Part of a small language model's weights.
Size: 8 heads of 64, MLP 1344 SwiGLU.
Architecture: RMSNorm before each block, rotary positions, no biases in attention or MLP, untied embeddings.
Training: a variant of Muon for these matrices, 9855 steps.
Each number is 500 + 40 x the weight over its row's rms, rounded and kept within 0 to 999. Layers, rows and columns count from 0. Numbers have three digits each. The size before them is the row's rms in percent of the matrix's.

# down: layer 4 MLP down (transposed), 1344x512, rms 0.0516, rows 902-968, columns 448-511
# gate: layer 4 MLP gate, 1344x512, rms 0.087, rows 903-969, columns 448-511
# up: layer 4 MLP up, 1344x512, rms 0.0889, rows 903-968, columns 448-511
down902 101:452587532501407587483455461489526501505527485497528428534510455438462486476461552545483532468478448479535531574482505402522513509442508486490585445503553527421550537470456507523546524498468469
gate903 101:609515548501563568482507539474481531516531487498574461524433519560466495556511568523449484467532595516469474568495537480545519439564537508498602411463524480467489481576452461494530495513565524
up903 105:466489508531459468460551568505522556550559482546471480467516515522432537449513519526506505470480513506496493498486427543485500544532470526450505500531417438534547441460522482569549528435476537
down903 102:403462522534482494581450527512558457465606526492544567567426563533525526545478401502555518479510499544474472460513491473421485488476490534496525493494482468569482509519429474504476579463538506
gate904 107:537509498567422478572508502507514551504515509458468504564450472534431524521417531452537511491559524512534479452502508503556542542497563545473527480484485535406593469482468523578437486477501514
up904 105:570461492475539504474502525471422411471512526511441491428540539432510513514503545560483524563498522517524479498486481541504438493450451472537418473552473502521437496433439514539535528552496475
down904 104:475510440513476489453504542417461486533517484475556500563439440449518490451432548540531507549475504586449538550475473528537514515419515481525519453537464468509466497484526509330516471600573493
gate905 096:517497529475513489480485442499491499511510536412499437498518414583511482475485488496579476464498501543465480521512455484524486524449473449563548333499519592476517449558483465449562411467452492
up905 096:533533468489528508496481538475516491466477461462501546513519511442520517457521509527518499505454496495548573567520570480487548495502520438417571542543508470581449571504575519472467458551539485
down905 098:547539548450487531431479497508582515495409515480530517533497539451511496470569555529448526486487545550506495488498528517491462516485518540470445463463468508472507444421537574549572509542514493
gate906 099:533493466536476490560483517434529532511502501467463524544480447501527534533567505528469493503530471503455465502507515472508489516508453636465431514459558510538559501508512466499472525538595518
up906 104:501544513525534458538541469531526575530576482506551525469520485503441463506528445477564448442520483414490513494481564536546542548442464479467490476555496549505524480520472510527474574464515485
down906 102:516527514494511495456569512497485573472479506468502531531492503576512534574547464491474506516583503510462505474505483511485527545470553468478567486575499477501515524448515459485526531512520456
gate907 103:524490535478469544503526514469469477560480442551489517441505465517510506537518500521503596483490517496450526474541418515573486461465493457491508486457484502455515487501494460543565467545519586
up907 101:500440466526526482479572511466500498461484524444537463500499558409546551495498557580503580517535523446592464512492504460498530517521426480488497457493482469581473508467505474459518470547515504
down907 102:543488552554526513469412568433505459522529531518475520519484463510423516568590462513509519450460436492543512529526465479487472520511462523520468569479550467483431510498534533532463545434485526
gate908 089:576564477513490522515505579495514489461498465478533459522368473463539457539532473535554493512493492477504493491511466468505511528472532474479498493500513514499495541477481547524508524488461563
up908 084:478476551554447464513449482438526549457523427460541523503486491452423442432537448518571536499582465541455528437417498530492493459565578512455492463491535500468505532432538485500512517452546556
down908 085:549514544430546529524520491557524441512493511554516471494534498476519489547522483581512483522537463438583408469525482465455470573401473484555492452525495487551529544453542463461569438459438536
gate909 098:568541511517517484532481493473464484528473399473471496483530585599515516539495487411461502459542534503554527487488527519520543461514407572566501549510520486519441547529554529454506494524515516
up909 094:469535523423476502527461535487496433554501508523510489483522545500469521471478457418557479438523521464549515511411476465529544447523421567542552515493465515446499577526464518437524478446527410
down909 098:479520521486521444504465467567562531551465498506522464452532547459494492488473521567466473475520551563487537494443487502441450493455510450485528448543486565542570479512533496479536566548547499
gate910 079:540490587471526484463508488534557467494454462484464518506486513438461431487494524517569542431391525525534526512497445487500525529517468547459495438560508509560584457542504493491512480562535484
up910 086:518501477466480536465481521534560481567481488515430514516518534486523541508555462533564547508499562536533541521485473504563514510524476457520509543503439547482446500430556593496457477520524533
down910 082:453508428526516465550437466488482499556525407484539389521551474458478530411477481495432516481470449504486524514487533525526529476474557536494503496558453446512522489397445443530496519474440485
gate911 085:508519522530479463485492444523520534524506500532540469467471542509451482597523559472459515528504485452540533441485522544490506495480563511567464459489465490459488457490439478508462509577530611
up911 089:474502498523476513563425495446557511462519587499468556519511504501423451522520483487542585577470515477572454586517458496498564515467438412459506548497482526499544563546514530515465470485600481
down911 090:491494543469521471540449459492494537485470538465547446498438523554475454507490491508534564580467477505504484455533530483546518459414471491487457452529479514513483476527507470587531504479472518
gate912 099:459481543515458488514488468478480519452537551457515484564552514457471502502503481469432543516470510504540411503412490535492460482496530452513428484588477451494545527510500456527549449463531404
up912 098:490495524555518501548491472512534482501474472509492562489505454466519525564544451487519455462506562476516503506482433471542441503610504460511466528510497511524462508522563513553534456521501521
down912 104:559447478491545461546510497472486479458491512551555465566454552457565592465450521505523445429530543583513538498446453460554520507510490516526528527433419516552566485580474452565465408470511508
gate913 100:557513556470542507492465469445514480522529561578488436473518471520500572576587561479505472520523505514443439446539511468507510470446453480462488485487495478522550456445523491490495482474409524
up913 096:524484521503513513487500458404509464494432510474554506492485434569495561503514621487482484480487516455463469650444492471552489487535446468457511453422555566526477482497551493504495473486502511
down913 099:484505489489441496485566490475528471463497559506537473543591506557532459477507433559581486503499528554543524555455502494448483449444511458497507509474428515508537468548459525524520510539493501
gate914 093:454461525491445497563503545447411503454507484541456427475462492465448523479498524533518477537513485504513578461454522570496565480550457529484528499540486517472479539423479520530490554491491508
up914 095:542491497571525511458455426522549480439494482430492587502449508516448493481484411499521507538530532597498455514505438536537439562538526514502529514507450485508524465537474493512557524507504547
down914 094:460501477541576555513516533560562485505510469453495536451451423554490477419558506488535443484468476463547535538497578583461453500475490424532463530515460525464522413519510497417511486527489471
gate915 097:502538470509508525500487446484543424424469540473485500562510478489456483466517521479534485492526546530518479487451470416538472511477470485501506536469489471527508522517433539542476419557505524
up915 097:540525549542461450432548488494444540490514425486495492477456520474490569507466466462523445507430520509477476518522466522418497429551510474493518525492493537548491480531505486496408527512478496
down915 097:517551475573504551522484444537538551534470560493574475456489500468517503452437489453476492477493537486521442477529481433494459533495525495529510491489472469447471506470429444469550559452566465
gate916 100:477531551533499605471534481520452587476547488486546464513533487557463546470399465517472477494560500481509528563441549483462528469601432410482539485444511493490404419490539527481520459536501501
up916 098:481458550516476589460556513506493515525462555491516573500527485534546512515418544489473539471485572515488510448518476563517431483524449482516445512479485468593433524419498486412508472466517468
down916 097:511416466560479564461514421549616512478420531504481445466515494489473555539466501432610488436488500459520517484589514479498452538485499505522554455533504462462477488440583541506538474493420499
gate917 097:495554483460474513537470508572499601515468482465492473543508499472578509541533493489510565489551575515468507534545493466483526450507515433500461521492535475542603449533431502576576497501447500
up917 099:511501452445511496554475558471439485476477475535459517532502487481466503508459497478518507534480520517563578442457477525481585557462464477570580510443564518500477434507488451534533484534529537
down917 099:490504511486543517512539531501480566568523529544455516519497458431479465417465456471512515521536516464573441430553547429563457499422518399494447512451472579486464487477508537464505486535501467
gate918 096:478475533529506452463521456491472498506497458537531539500451577473492472423552506487515528497477520538507462448505562462484485564451457466486460528523509491506527540467505537430524441445538472
up918 095:500551524564536499547493547484551505517567476496532476475468527570513487557512469475521487443568508479484482464417536579457498489493486573473468557522514505512496561512466507479482459587521536
down918 098:480435475473525579411470490593513498533495551470555449512489457542465517476530462502433492491499495433459539472489449503462482424565432505577600552454603479455560486500561453578485570447446541
gate919 097:527501494591518502463512503540494583419402497508518552476510519478510497464496537501541507476308577531536483516491533422495497505495504418507531500438497507530544571528430520448529513522509498
up919 095:530513506455494507515528567492474531583448536506559496464424484530499486507553419491532526559453467483526562531497478554526480513459457583506485477474444529451362461412520515412449544469505460
down919 099:535514439541543514489595487511455480468549498464521556538477457489514529474516470502546519471554404526512487536462526590552474487471540468499541546473511509468441521464437527455474524550496529
gate920 105:466508495535516463500570491409520529444529520512527496546488427504531509493447449533528497463479528482422582466499540432482579454497490522450507522411467505547455536509515553566443503535457541
up920 103:491529456556526479446478547493475478474521495448477498521545536495495512530542518560469451566452527473499541566524471535520473415462480434507462450432492508453498459487443457475539466464561481
down920 101:513440464605468480456552566483528513487444567542514508455437545508551520459474511522445501518500512542541583448453538581493473501461457499582432534531590527475528458481517424417470501438484557
gate921 107:557481514515445465541568444445502466462496463529621492428507492456501474477486543504437479493508509514465503513491494391546475459483491555526456467516453479487497406463541537519476544486523554
up921 105:492558459518417582608537455511522511493464475573500507516448526535477457477430490472496438553466504492485505541475430536546499482543570505533577462485499546543529519426536502490486514458491527
down921 103:535466509481505412461485512484538460516513520551491554486503472533533525478561487525505470476539456535409475501569476536501501404447420550544483455517562453505515498511523477469425460528537530
gate922 103:460530465520527522476520473537570491470445468506524472511441452494429504504423518491494524469496448546490485451412452516499545488455525423443446523504520434531524580492529504597424508501502581
up922 105:490469481535485514487498553558451532474499409463456562548517522502480535524465448524502490463505530493499552491551529566508540515594497521531544564442525481422508524508498475504529421566502441
down922 104:506478464550447514558572482488478540547510452438531591476492512498484485490455499593492511513493547496509509464546478501535489480480470473449608591500499508462530477522509469562471507534516548
gate923 101:491487471507582444541562442535496486484530466519590481435499536517466460534456538498516549535551503443579481529468496493497501533494488390482468532565546471520458540530466448512493457518438473
up923 101:500465453569513470553509499444541504556511478524532485530526487538540469514461558510558534552483458515541477419565582457538498535456561586445515466506496493453559510533493474512489538497504485
down923 101:482449459494481517487498510469513496577535558482489521463453513519536524453532539499472514523559577563473481578479566523503416347468518494487513527491474508473428537480431478519500524477490497
gate924 098:490451436533466549406455501555517554543490561501399455519495526522523501455556491503504512551491552499455462522512563472489467449538524388533560429533463528484590541448430494420483461551427531
up924 104:503511518481519519446479477536549583497429497538488518560499517502552397476481538515439517503569528497528506544502507471485483481536477527476488546565537487458493550515550412503560514457495509
down924 104:548529495478544483536484489440427475522518458451538492513458463525433461509426464528553579563497474425541480441499452505472532581536463537596509469498459525480417505475519497482501460483582513
gate925 105:461565450505426533472448498491485484526512498534494512485520524542438506541513520483560532501545504438483559583555510462520468477481400518525478516501507527493548554481550484500480426542555515
up925 100:526495520494441564550511425437514454463504472564465477480525512478464553526438488441499481454512535556528437508556499489543487444453521541501484460483510583498504467527483477533456508495518504
down925 102:484471556434594467484399543518448510526469478530578542460525524523556464522509523430575525538480454450468458538480513538435520494517440504507596508528466586433448487473488469434535436551452455
gate926 095:528561548513498488534494477577532569537526507555554487536454481534459522546460466493488514517503517532490508548499539545549547530450580523545553494501471482475557474448495454482527563508482532
up926 096:477442490511525468560540500558505495480441482535389585607513538447489529520503514533445541564491505514467505446450458489546480486504550526472499504497473489489443464528561537539439500504479434
down926 097:482442533424454526540485558484486512516459489494579505477519506522499542545524436517451475531485484378495524487453522517555570525488542481548430507483446498494505505488526578564481530553529507
gate927 098:463514514607434498488547492510498488506552487489528456392507456448461464438547576535453524588489481568464488452482536454625514434464507458487502465451523514544478536496534396529428511475519476
up927 101:503528483510571455519494478495506469460519481446502469520532496531478508430511549440460534523506521487561417551556514529524517555496480534492561527523492511480498496523502483459482488480563522
down927 100:520532428457528488477406413510471454530556480549480501584504469495464523513533543450508478499500479521550503599546466526494484552553547465510471534505516470493483479561457517438519488527538474
gate928 103:516524473514518443474501452474536484499485572545453532457591514492582532505476506475524439526488502517529504481543515544525500444444492521541474537441454542498478520542446498555477526516521524
up928 098:523440535517459530530564575428518468524542526493569505483535439466452497550547432500520536520539465560488555484480511418480525584562505530439565465523549426484482455455499507486572504513508508
down928 097:553513493525509523503524502500455483519489484538512460492516449501534492434546499479478555456518480485513482541509485414483490546537518430520445449537515439602516513506523508521472424522462546
gate929 104:502478493452607461490529442527529507425559484484512453532470492522490512458492521465536513473537495480535474534391509492564491468476500484474484504443427513521462577482502477493500468464450481
up929 104:502533514481498527471461482454441466475471447513493539385493515465473489523480490485513514455495548432460430530628472398501481461490522461428454506561495533497478567497525502456493505561503553
down929 104:538506485535484492579481464498476482437518489459558498550463567501506496529426535500447529454520449499552496527523471485575467529535500509511453469404576514493519461485467451481501483519598518
gate930 102:566517523435534456556515462529482548499485503518532495515519535443532528496541575502391450446544507515451524531512417580537495489534502496485522490488486482527452525465473453461512502548533458
up930 100:435497530500451551536452539520480491518512508483522514470478589522424470471559413499572502509436507498443508505571507470518420506454525468520546532493444472489441434495515459551496454552500484
down930 101:473488525437526513537514450534477456482488457491513502481545462472497517553477519553449498480537509524511556470447500464521424517523599513502472524473504471544467456462589516549471489541575536
gate931 089:511450510528438537544465492565511503467485464500500438590505524530502516439535476525458511499471454497511482521472470546525504448518501483462488422486540424475536516521516488461473495452513481
up931 091:520481541477481542486525440500421476504446488441493516524522542505578549559498502540471491495547531514518457532493457557501451523507521492523532442452472412503498491513475505542524513507562519
down931 093:537528447488510482502505543579443494501532487465503463534482559518479518542487521483558519462487514439527526586461489523529497443427431539443508447580550510484534448473498473521489458423439493
gate932 099:521454467547543417485468510487510466479525531529576527503511507480444454517509526540497521446456513492526500445472469463523526412529572491563514517515487520471543505582521493497577615486509512
up932 096:497440581513451463541501497523473411473505514384555503483459483458492484528504533506505545491577547558432564500509480427465486498489466487436535488499466473539503528541516554541493537548514490
down932 098:592521492503504577555486486460523549469554480510500507414469523566490480533585499480497500585539507531460510546488557560529478534448468504482540448457524553504542513449483550457496484536508545
gate933 085:424535447537522523472585544412416533469512514551484534498487485494491491535511539511514489455415567491492437499568456578480541507465517506590506556550452450517483535495454486469548504503430496
up933 088:526568567460493528488466508490501511573470490488520556501542543545445541548487534486497452525502506427500529554470466541421576462473532512448477478532566576460521531519519483506476507449429510
down933 087:498458463535514466515529536457447457468469544566516503460526487471466451440514506548554509518532506491409464428459515533426489546448465466562469464548567505519510523450493573463521536477510457
gate934 102:463532551493509478554519541480436515514446537498450408476506495501475588480596465456429446546535530546526532462499487499520460495487512483520514481580520451495532500500561526524500527446487460
up934 099:450532530433520527491442507543503500521469496501572545474550458492414387549538505455540465507506444539466508493501479489540502546480499616535490474507520501425559527546473507453492517537489521
down934 101:533411474453454525468424515517518524491451518495553505536424455403494549497456486544490514593471477489532480546500601421530538508464497534486490452482539555571524554461428447477504523482463553
gate935 097:535457586472547468512497530484577514478477491500494476467483544549441479511444479532544505490582477514513505530536405602445497455481439468520592478551532469449495552500540443501499494511491557
up935 098:499443461556498488473528500525459495525540491584521504517482440466475491563503474532473466457424430499551574463515544398512428514521526481492490430514491504459504500543491566530545563479474444
down935 101:515516512497528480408513556542444448514436443423464443551444567535590450480508489539485542518507568444490562499458467448532539498563546554488531549500561481565475490545592515512451482516465516
gate936 101:564543554472516492511492467471488478537487500486474561483464463446464485500519515494592506510509438559517466465540503567556538535546466508490540442492516538503537523399498552520416536484496554
up936 099:558479435477519612543465501537618492512567491471491492509478513448471566507471439494578508440504446515532460593496533509461510469436484509446530506467498520531527496438495512458497516453405533
down936 099:553406519502505455499481466468470463447568459496522467545526519476575555486532524514561464560514518464529529447482438464453518515506547504415475466544401503525590382539515499533526512521465467
gate937 093:486558590525496460475485461492485644503532504449457544502521474523478494542411541526472546547545463492545497470541537432441464469489469453523496592531516522485392493488435523435414539554430512
up937 091:502494459476469488497489487541532422523513511521497473524497627526508493485479518478499475478505529520443523510516510495526517602499501595510501485503437477435517550512562469519527459519535448
down937 098:489510495505539488456515485450531541483475451408475574511537483504522459509569489446494525544534442621503481489454520531475470471555545559493520473546473471426567516489460529511526506528500448
gate938 107:550469474604511516540596536463486514522510425488454475417472488445484509520513452486564511513494523484499550536477471566467463503416410412574573481509444506520518544381442479484488554516491477
up938 106:528515508513503604631520463503499566495527511454453518455515536478535573498467476498506502490506488479453543546476461487562487464530496457564486460458456503549468474521538566539444451540440536
down938 101:529485479548448433514507512488537546527527403526518566454474521491449454487446501511534493504538509560466539513564487515398492474411478485444473532495417446475530487523501530575464494443471466
gate939 099:520571502514511517457499450504440449531480552495489478503511540517511473493481520411547452514478475464469523501515516496472545534545462538468504462509460487554531523479483509522391470461454541
up939 098:426434511498479497486503509491499509504416499568535537561466493465474475512538474472493476468480410499437480446483456459537577540468488509495509488521458467514491499439494549538486490548526447
down939 099:477500453488497427510453528490469396537450512513528491565498414443488572498484496508491546523446480515425541475487472443553448498505500483494491473522490518552463439529541516520444484494463529
gate940 101:567506501506458458583437479494512531494551439445506540527470459510445496556494506441545566481538499508494514482448521466573530555493513531498519499472424538504490433535432515467540475564493510
up940 104:472484480451481470496552446536430484479469422554501469482509617465559510429556539471511453529472513543510487538530562570446440528476524418523515564526493493520533576507475457464466543452542536
down940 103:506465498415566472495438497480591507493456531557504396543487515547570522470593517575430513561526425521556517488500545518487522607505523513506493503456536481484492433525460469516537531503557553
gate941 099:508485550504497531527531442499577553496487460500529589571486465555506472475507533539517466566471483472569528483463566516552470483479481444516486435516507488514534465430494462496444626527500517
up941 097:503437484444514566506523529490510466515515548548522542593495476483502540509460460563526488542433563494496503493519506425477544456566481407557459517475430518535492469507500522504532532489423479
down941 101:467452469484476483550549493476589562539568486431501537494537470473447479549574465520494405451473454499550490509455428521535522510523523458538503483494456531496513482481533539508429535454439497
gate942 092:494527462535520492490476437473562526518475528559531491542480430561471461481595485499466448549505536488530497538428520535497602487481424490488422518450506473528546451477552506446515409494492422
up942 098:560456565516473458476518540492454489522505614411516568458453509533474565484492457559464509519486565515508593436596442514499485542472526507517474478409509510407496515570451527480528522417491582
down942 101:516430523486549525433533461491454443569494471487443505504493549566440531548499464504521477441453525532553570514552447489522498470545578455458553529460450538547489381487490513442473457517511493
gate943 101:461517513477442499499438491500517475507488472539402535436474478497546498494550529462494565465427530489482487502512474507478528526538459404495431461563515531493505470524476512502460519546544507
up943 107:509455554465499472579499557557531544557437491486470466534492454497528411520421497498506464536479510499489546464450502503405451557517512476428598589507558537504464521484456570424472458442546512
down943 107:426439452556511472620554458457649498500499542554503494468539528582550467500406437528432521496528508489496508530486488462489508479471456453400535538553546549474462558496522517508495477492531491
gate944 100:511486465464497521548471456470545472455484483475504476596486381456489483466512505505440474599520452541555484490471482511534521473521518491483484493486437475473571421541456438518515435521471471
up944 098:534542572528504556469487480530561465484460573466442526592503519522580455514487521550493466477531481513508528606511523548525476480474507519525510513511445513510494462515455511451480612439570438
down944 102:514565539551499502543492507492516482532491517496567557513500475483490497512558536509482512539579430524464595557517522550514477532451535519491452492579485479528515470546474476426458520489548473
gate945 094:451512474426459468528533462458512432492475568477498500470476548515524496512482433516518517439515496553567549483521506517475527494529482566485526470537491446547509472470423455550522520454518491
up945 091:466562457486532539437425454459470432511491501533460543474517454505523609470498534478453518521492460552512521487520464464469529443573512445524543519455532524555448544515577543514481474510534470
down945 092:566530478474479525513489550562494506437422535561525503505512496490429557466453562435424476431467495436488506595485505442501510460579540515568610522510483525480514581498506511432491510494473496
gate946 088:517477481550480493570439506490514463449487524458522515459478465529500612504471425555497484530415449562485536541540485473597484469491547450522400437549532493467495524473529528517582434480492434
up946 089:475454500492405511498480536516544558469480509530489502524512509474518474497551524511426490518532502455544546504432459545485576473484471454545556504522537568437468482545550446438486476488508586
down946 091:508527511532533542445465494546485486475525470542507493459490478571519565467482426404516498540529482510549510473499551571468545460507484481562513524444487533483538531549501583513592452467537477
gate947 103:463563499537545480440537525469499453537469480520475515541512471484456491464543533557441460491556452425485582546444522504561515585505559473516508510436552504475535608547453494547550520432458483
up947 104:438485530457414398526501525522562375468462482541523482440475605478445489479484490460488511480419435504520498488547533531538467501537509471501549521416482471507452531518522486522425459487471494
down947 104:472570533488497482577501520485550475511514439550472480488505473433502503575580425469503541485553475444508469555474563498527462491521389540542538490535606457464490532496559515505483459459507506
gate948 098:507497559447547461551451520495522464516473454581490498505455537552476481477417533439474468567490579485497517478557535484470511533521493519521580523472512472439580492553510453465484571499498472
up948 094:515488456443502538596520421511500486447460519518489530443540458481454523526496543548469533489440409536461482538470438475453472526440484512577519522494467441482510486545441495537460533575503520
down948 097:475464486446491517621481552522456473494560491533488434532556515540514419490513464497483462525498437502520514412453441476519506512505579521492507509555537482465481426466469468506501505497574445
gate949 096:470518527505513518497561443513495537501518507548487530528573518490490454570435545488534584528509439499509526502464497409503536445568506503471498477444542501452474407496471545515535490525546508
up949 096:506493525504509446504512537464515507472527495512477539493530455518597438421501534455483496530543400464527529546443565483524488462570552499541465444545529456524453470546504478470428561481521506
down949 100:521588480489478601445540501523545441462553469469521466474431591534521492506449494461529505541475490507483479514477505485512525430643531461524501467565505485509476461451532526460481497483583473
gate950 108:449537548501487566483504494462500505492506536469529480530524558544463560527463485505514550480474536458528519467490511531460478482518544475474413475538550556517470434565466479483480464493529554
up950 103:520493454506483566512502482532507532495499467469552456551512520553526527530437465512522431492559509501473524527428519543517429495558457538506469530563570555454539505523479500510476486487475505
down950 102:471497515595509471515494478480509506477533577541475480529572522600465427530499505549503477448550389463498516486536459507467526485439436490450503465486493534531523491478424581491578525490503553
gate951 094:443516520480458506514551560495556428534522524499503573456509499509518544542452528455632572475547436485474478446514406462485478469485511473449510427469487432468490529509445453557538544439427447
up951 095:449462550484473530496509472453562478477498441472487482482448517425527508550581507484473485494502539553476545452515479450479483466494535544525552544496504562449472450523537472516478533456512448
down951 095:565501486536511527433485478507472427567518474544504499462541455483488545409557461456491433505460558488525593458561491527447474470564480496512490514549552513579523526535553543556456466442563448
gate952 100:504458557576544440441567405544454456446509453481530464524493576496439419476430430503484555475439534524500533466417564437496520511522550570559524505491523500566550453567475399569526499486551557
up952 102:519461488491583531519453548461485476557491488490484527516551430531544455457528564522484488522574442486454576511536504496575490428482444493489464578507493452542500442456493536547484450506535562
down952 099:547470488583550471476450430516438589476448487510508541471483481445548423475419517492530474485449453463475483487461512474497495482502451496535426516487490526496484488481514520496490507485535505
gate953 107:507523529470456539535461530538504474485472481482534495451512517456517505542483524391508474452533553561534550478495528492449470493535481482555483515493502558516522519479519569447519504538375469
up953 103:498438490515553458525482441476517490503434581513499550499452467467498448505493566482444509397587600549449483462545502477481517437547513462583558464563543515535519519473492494496479418486538508
down953 103:481496444504546501434496517501462520551518569535565453477457542501493468442507526466546482449547512585589444489449446475501564474592515527493533533541461481466496482454495519498416512532468439
gate954 096:446479438469424467464496433467565446464533455468573436460466496453437500512485517473484437512425500434562608495492482503538534445514451472505485523563513503479482446595462562568408433458564479
up954 098:498490475470547522532486564470571478454473496434488506526463444492502535493500431481532469445469528446497542560553530546508515447448489490495485551435451442446489500473499488575446467524452555
down954 099:461516401532526498514402456514546453478533439481575512498426559573424529526459487542591581448407441532488497509532461491505477482536446436542524471483460533467542477519547444615516462543500493
gate955 102:480493511519476468442474469480482482488510507521495495589474475410550526490550604565475492525489498517497527505461441508454525487490523511497534516493560475459471502515524482491491543536475407
up955 103:421513510495502486473484440511495483542534530526511520499515466420516465449498565509542506514543497578486451524487418488459522545545515519486515529433502443451487571548539473525451503512466494
down955 100:407466556449446491445508482483525477498464590523489479484557483474557514458486483505456527510487482458456428448554492527472529547525505507463499525552447533450486493497554498453508534538450492
gate956 096:483497521471565498461436466447537504506519462503578487426474534454471552575482513505479530555485441516499460484473424496487462534449548467456435502554501460525505520504533481574432491624435543
up956 101:461469492499484421517505421448452454523511416588475463450462577448458477494519517458530541497502432500520526442461493484496353494505449515509489541555485471448457501500507514532566485522443504
down956 098:522461549477476549507532402445495495442462475535533465451523487471470434574457474503510501513466525527404479458505531503553536479489479484562486485571496510547495505458485525466494484523451475
gate957 100:487545527503535519438518514508502484554495516524477523536461558503602538522535452489460503519484547513509526516479486455529507507337513474495533565462464535559539536608516457513440505482597565
up957 098:401472519448544518490443481507508529506496531519523550559547536527507521557458485475444482479478493438439507493505486510479510413486504451483521481518493519464534514482507500505501537564526553
down957 100:463442484475558536528503535549490575438509483540476576500502532395479556422464536519468509463499484419447494505485463510439492524582466560461561444552490407515475475537489533487521581487511564
gate958 105:492473530505510533476484479479572514535507499506444551527441481549528540435566551486521531482571494496542571468500501478464470497479520526500464436541524480522516466582512512507547511540491488
up958 100:487527460482542501473501416484505470544478517424518477469466452468477473535533547447521482501540482553487507517520513501541574519553525526470487517514505478450558468534450533482516513453421509
down958 102:435498591507468486513560498423518526506553503452529513500501546512495486503533456467481492436550534538501527470539473507496433546567545509546443482443536501456529461401429503538471479493530485
gate959 108:530572518437489409437590585483447477542486496540416610535470480495472535517488524483516560493527498476507424445456524506470477440469526457487474518492547501418496479440543529542543522489455532
up959 102:439462466459503487511522513541602464477420490476481522557547511533515487429530585490505514473467464494537411452504507502476567474488519466478487523499524478493532521453465504580431537563385525
down959 106:491441459505475506493511437518467511508479433484414401569557525419453540508523508564524486473469469534478478622567483541510470519538574502420556442521553403456536511480447505523483498436506530
gate960 079:461456506484527481437484450516492471493487524450510526523508475441599434462489465471537497484488512443481494531506504542430481421552511488510432435532504500493463560428475462476518421456469504
up960 089:526420526568546505521480491476498489476476481545573522481520441504440474487451502507554514563485441488483475526523423510462565540583469521505476464579525536506489527519514496530500531511468441
down960 085:508487535507557524449467515516515553514523534408537508474469500550539497459498472484512542600488527468486555469512530462482530503467499491542462547511502457498451483596531515606524462547575521
gate961 105:459486452381446552473434470462548490529544541514486521469490540515462468480500469523518552482498474497460552484503440532521479551540498461544417505439476495472479499515467510450528464522463580
up961 106:475513452523507527526507464513517505491537400505500488543511504466475493531518505549468529488425507483504505557560499460506551456519483516492548526481599492430562538450463487490496472498440458
down961 102:508493492484447544562513488490453469586527459492505518494451523444508410520550475519516538483461580445484525542595528434531451487525545511483513462472597543454570442486423539485501459521462426
gate962 105:504585596519514505467425546447509483480529474453505472485542537577501501464546486532530518487486554573475506559552554499470475496481440595467496505491524470514485433523462503489488442472468540
up962 104:478468435497468541471563529499491525474549531491533515510459492488623466496516581496501476519577502469551471505446480533558509453478535444538478495467532456511473505506547581547486466404567587
down962 105:540428521445491492520472480560463457550549567457461498515527499515504506514487527428459489537487534518555531541489506512487565503524540522484580518531491633398487508501448561501448588487443471
gate963 099:452493548508440536478519453469501503515426493488532495498489546475523520495425478531534509503440429569515454502544492504514454535474458525491454477534485547596457445510505518497519522505461542
up963 094:526489519525446476540496465479499535479535513501496483575479481479460541469492502500525416475498517559413544544503541490487511509501499518561442464419506485486550481493451465582497523503513498
down963 100:479561456473534523535506480487474490406444530535504532461484521499503512552510460492497521494469564487596456510433477548525470521497534478440534556513421552456471459470553521512554547518539559
gate964 104:541524560506535552497538492585475540486616462469489544514487428512450442453505482514514489523649487505505499558473444507453477530502520473516437544512468500466504562444483503573479515509476483
up964 103:488483537468455541563503431542480487460490499510404416472453562531518528512579435453470560511500525476552516435505556424580436552452483517496422461513488501519482558502540526526492460457496519
down964 102:537553412473496483434433515542435469483423464490519504495427462510447530429474558543611478592546444484539496568494498529493492495538549469498480472525528436538509468506517534512526521511451551
gate965 091:522532461462574431471476478473480529519523493492482510554505461538542437453504532555483549483496443480474558536413561536506558445532550427455507527498432490531504479471491460433476474485519504
up965 094:418522477430482489524518454449433491557473557564463472573465435463483534469529446492514461521413478480461518553582524549503490513534554519538415576469490468485509523456506569512475539531475513
down965 093:531502453520581528469492525512496488463454505539466435478468492452480509506488564483497496534474460549493448422466551529483451552504498572537452463448483467510512468553505514532496484415404428
gate966 102:472480478457466520508574540485526427434528547559506496465519448456502520552448541487489499417413443521509497415531496548562429483381446463453521511488476504493517472514532571478508505509460536
up966 099:576433493513473533427551492389546553452508441492469481520507504541454497567474470493486518504502603530474509504469486490626463460492455544460472493445498508449550542461538486493554551462479522
down966 104:486471529462498546483514525454473480466474466426494466537506481533472530512496459513495536485525447459539486520490466542523520529532486504505464432511469429472489483478549532469533483403481539
gate967 099:488470480470521478543510508474456503463522451518487483511522431511577500529506516508549531529516498573460504528557419542475485493513568528483466502409493426562493533401496521512435483483520450
up967 101:503505546427530491473526511590587468531462488508490480491465548525517488501487531537542542502531454438508459441472497441513513469509503471482475551457510594419472523507525559543526453535446542
down967 099:502514502522470540499438584519503504544449421490433553493456481450465466551503493526524464473604474441507493499471418560543505555491517560508543517498529533421448532525493479510471565510501478
gate968 098:522511452481481485449520485515561473476578499528444512433465509518581490477483520517480482490430451503505516529465467513443538522477404464558479553472474589495493529504512533475507484492527503
up968 095:507516473520494520480491503533464542530440497479530481541467564469439490548501527506477470512464489499443432482559552480461420462494572532465537393501521426536520487481500569499471506528521483
down968 095:454512478471520566515549483455437472538488495449534487484503519530461515475449482471399505484483537523510556463463488584450480505513566562462453483524540437483535536538516516396460525563532533
gate969 104:554496495489480560542509532536518513538462470534478536545456538511482497484481526490510504521450383476419490511518513518535533496485518453432436455454489539505503557472480515454491466526532443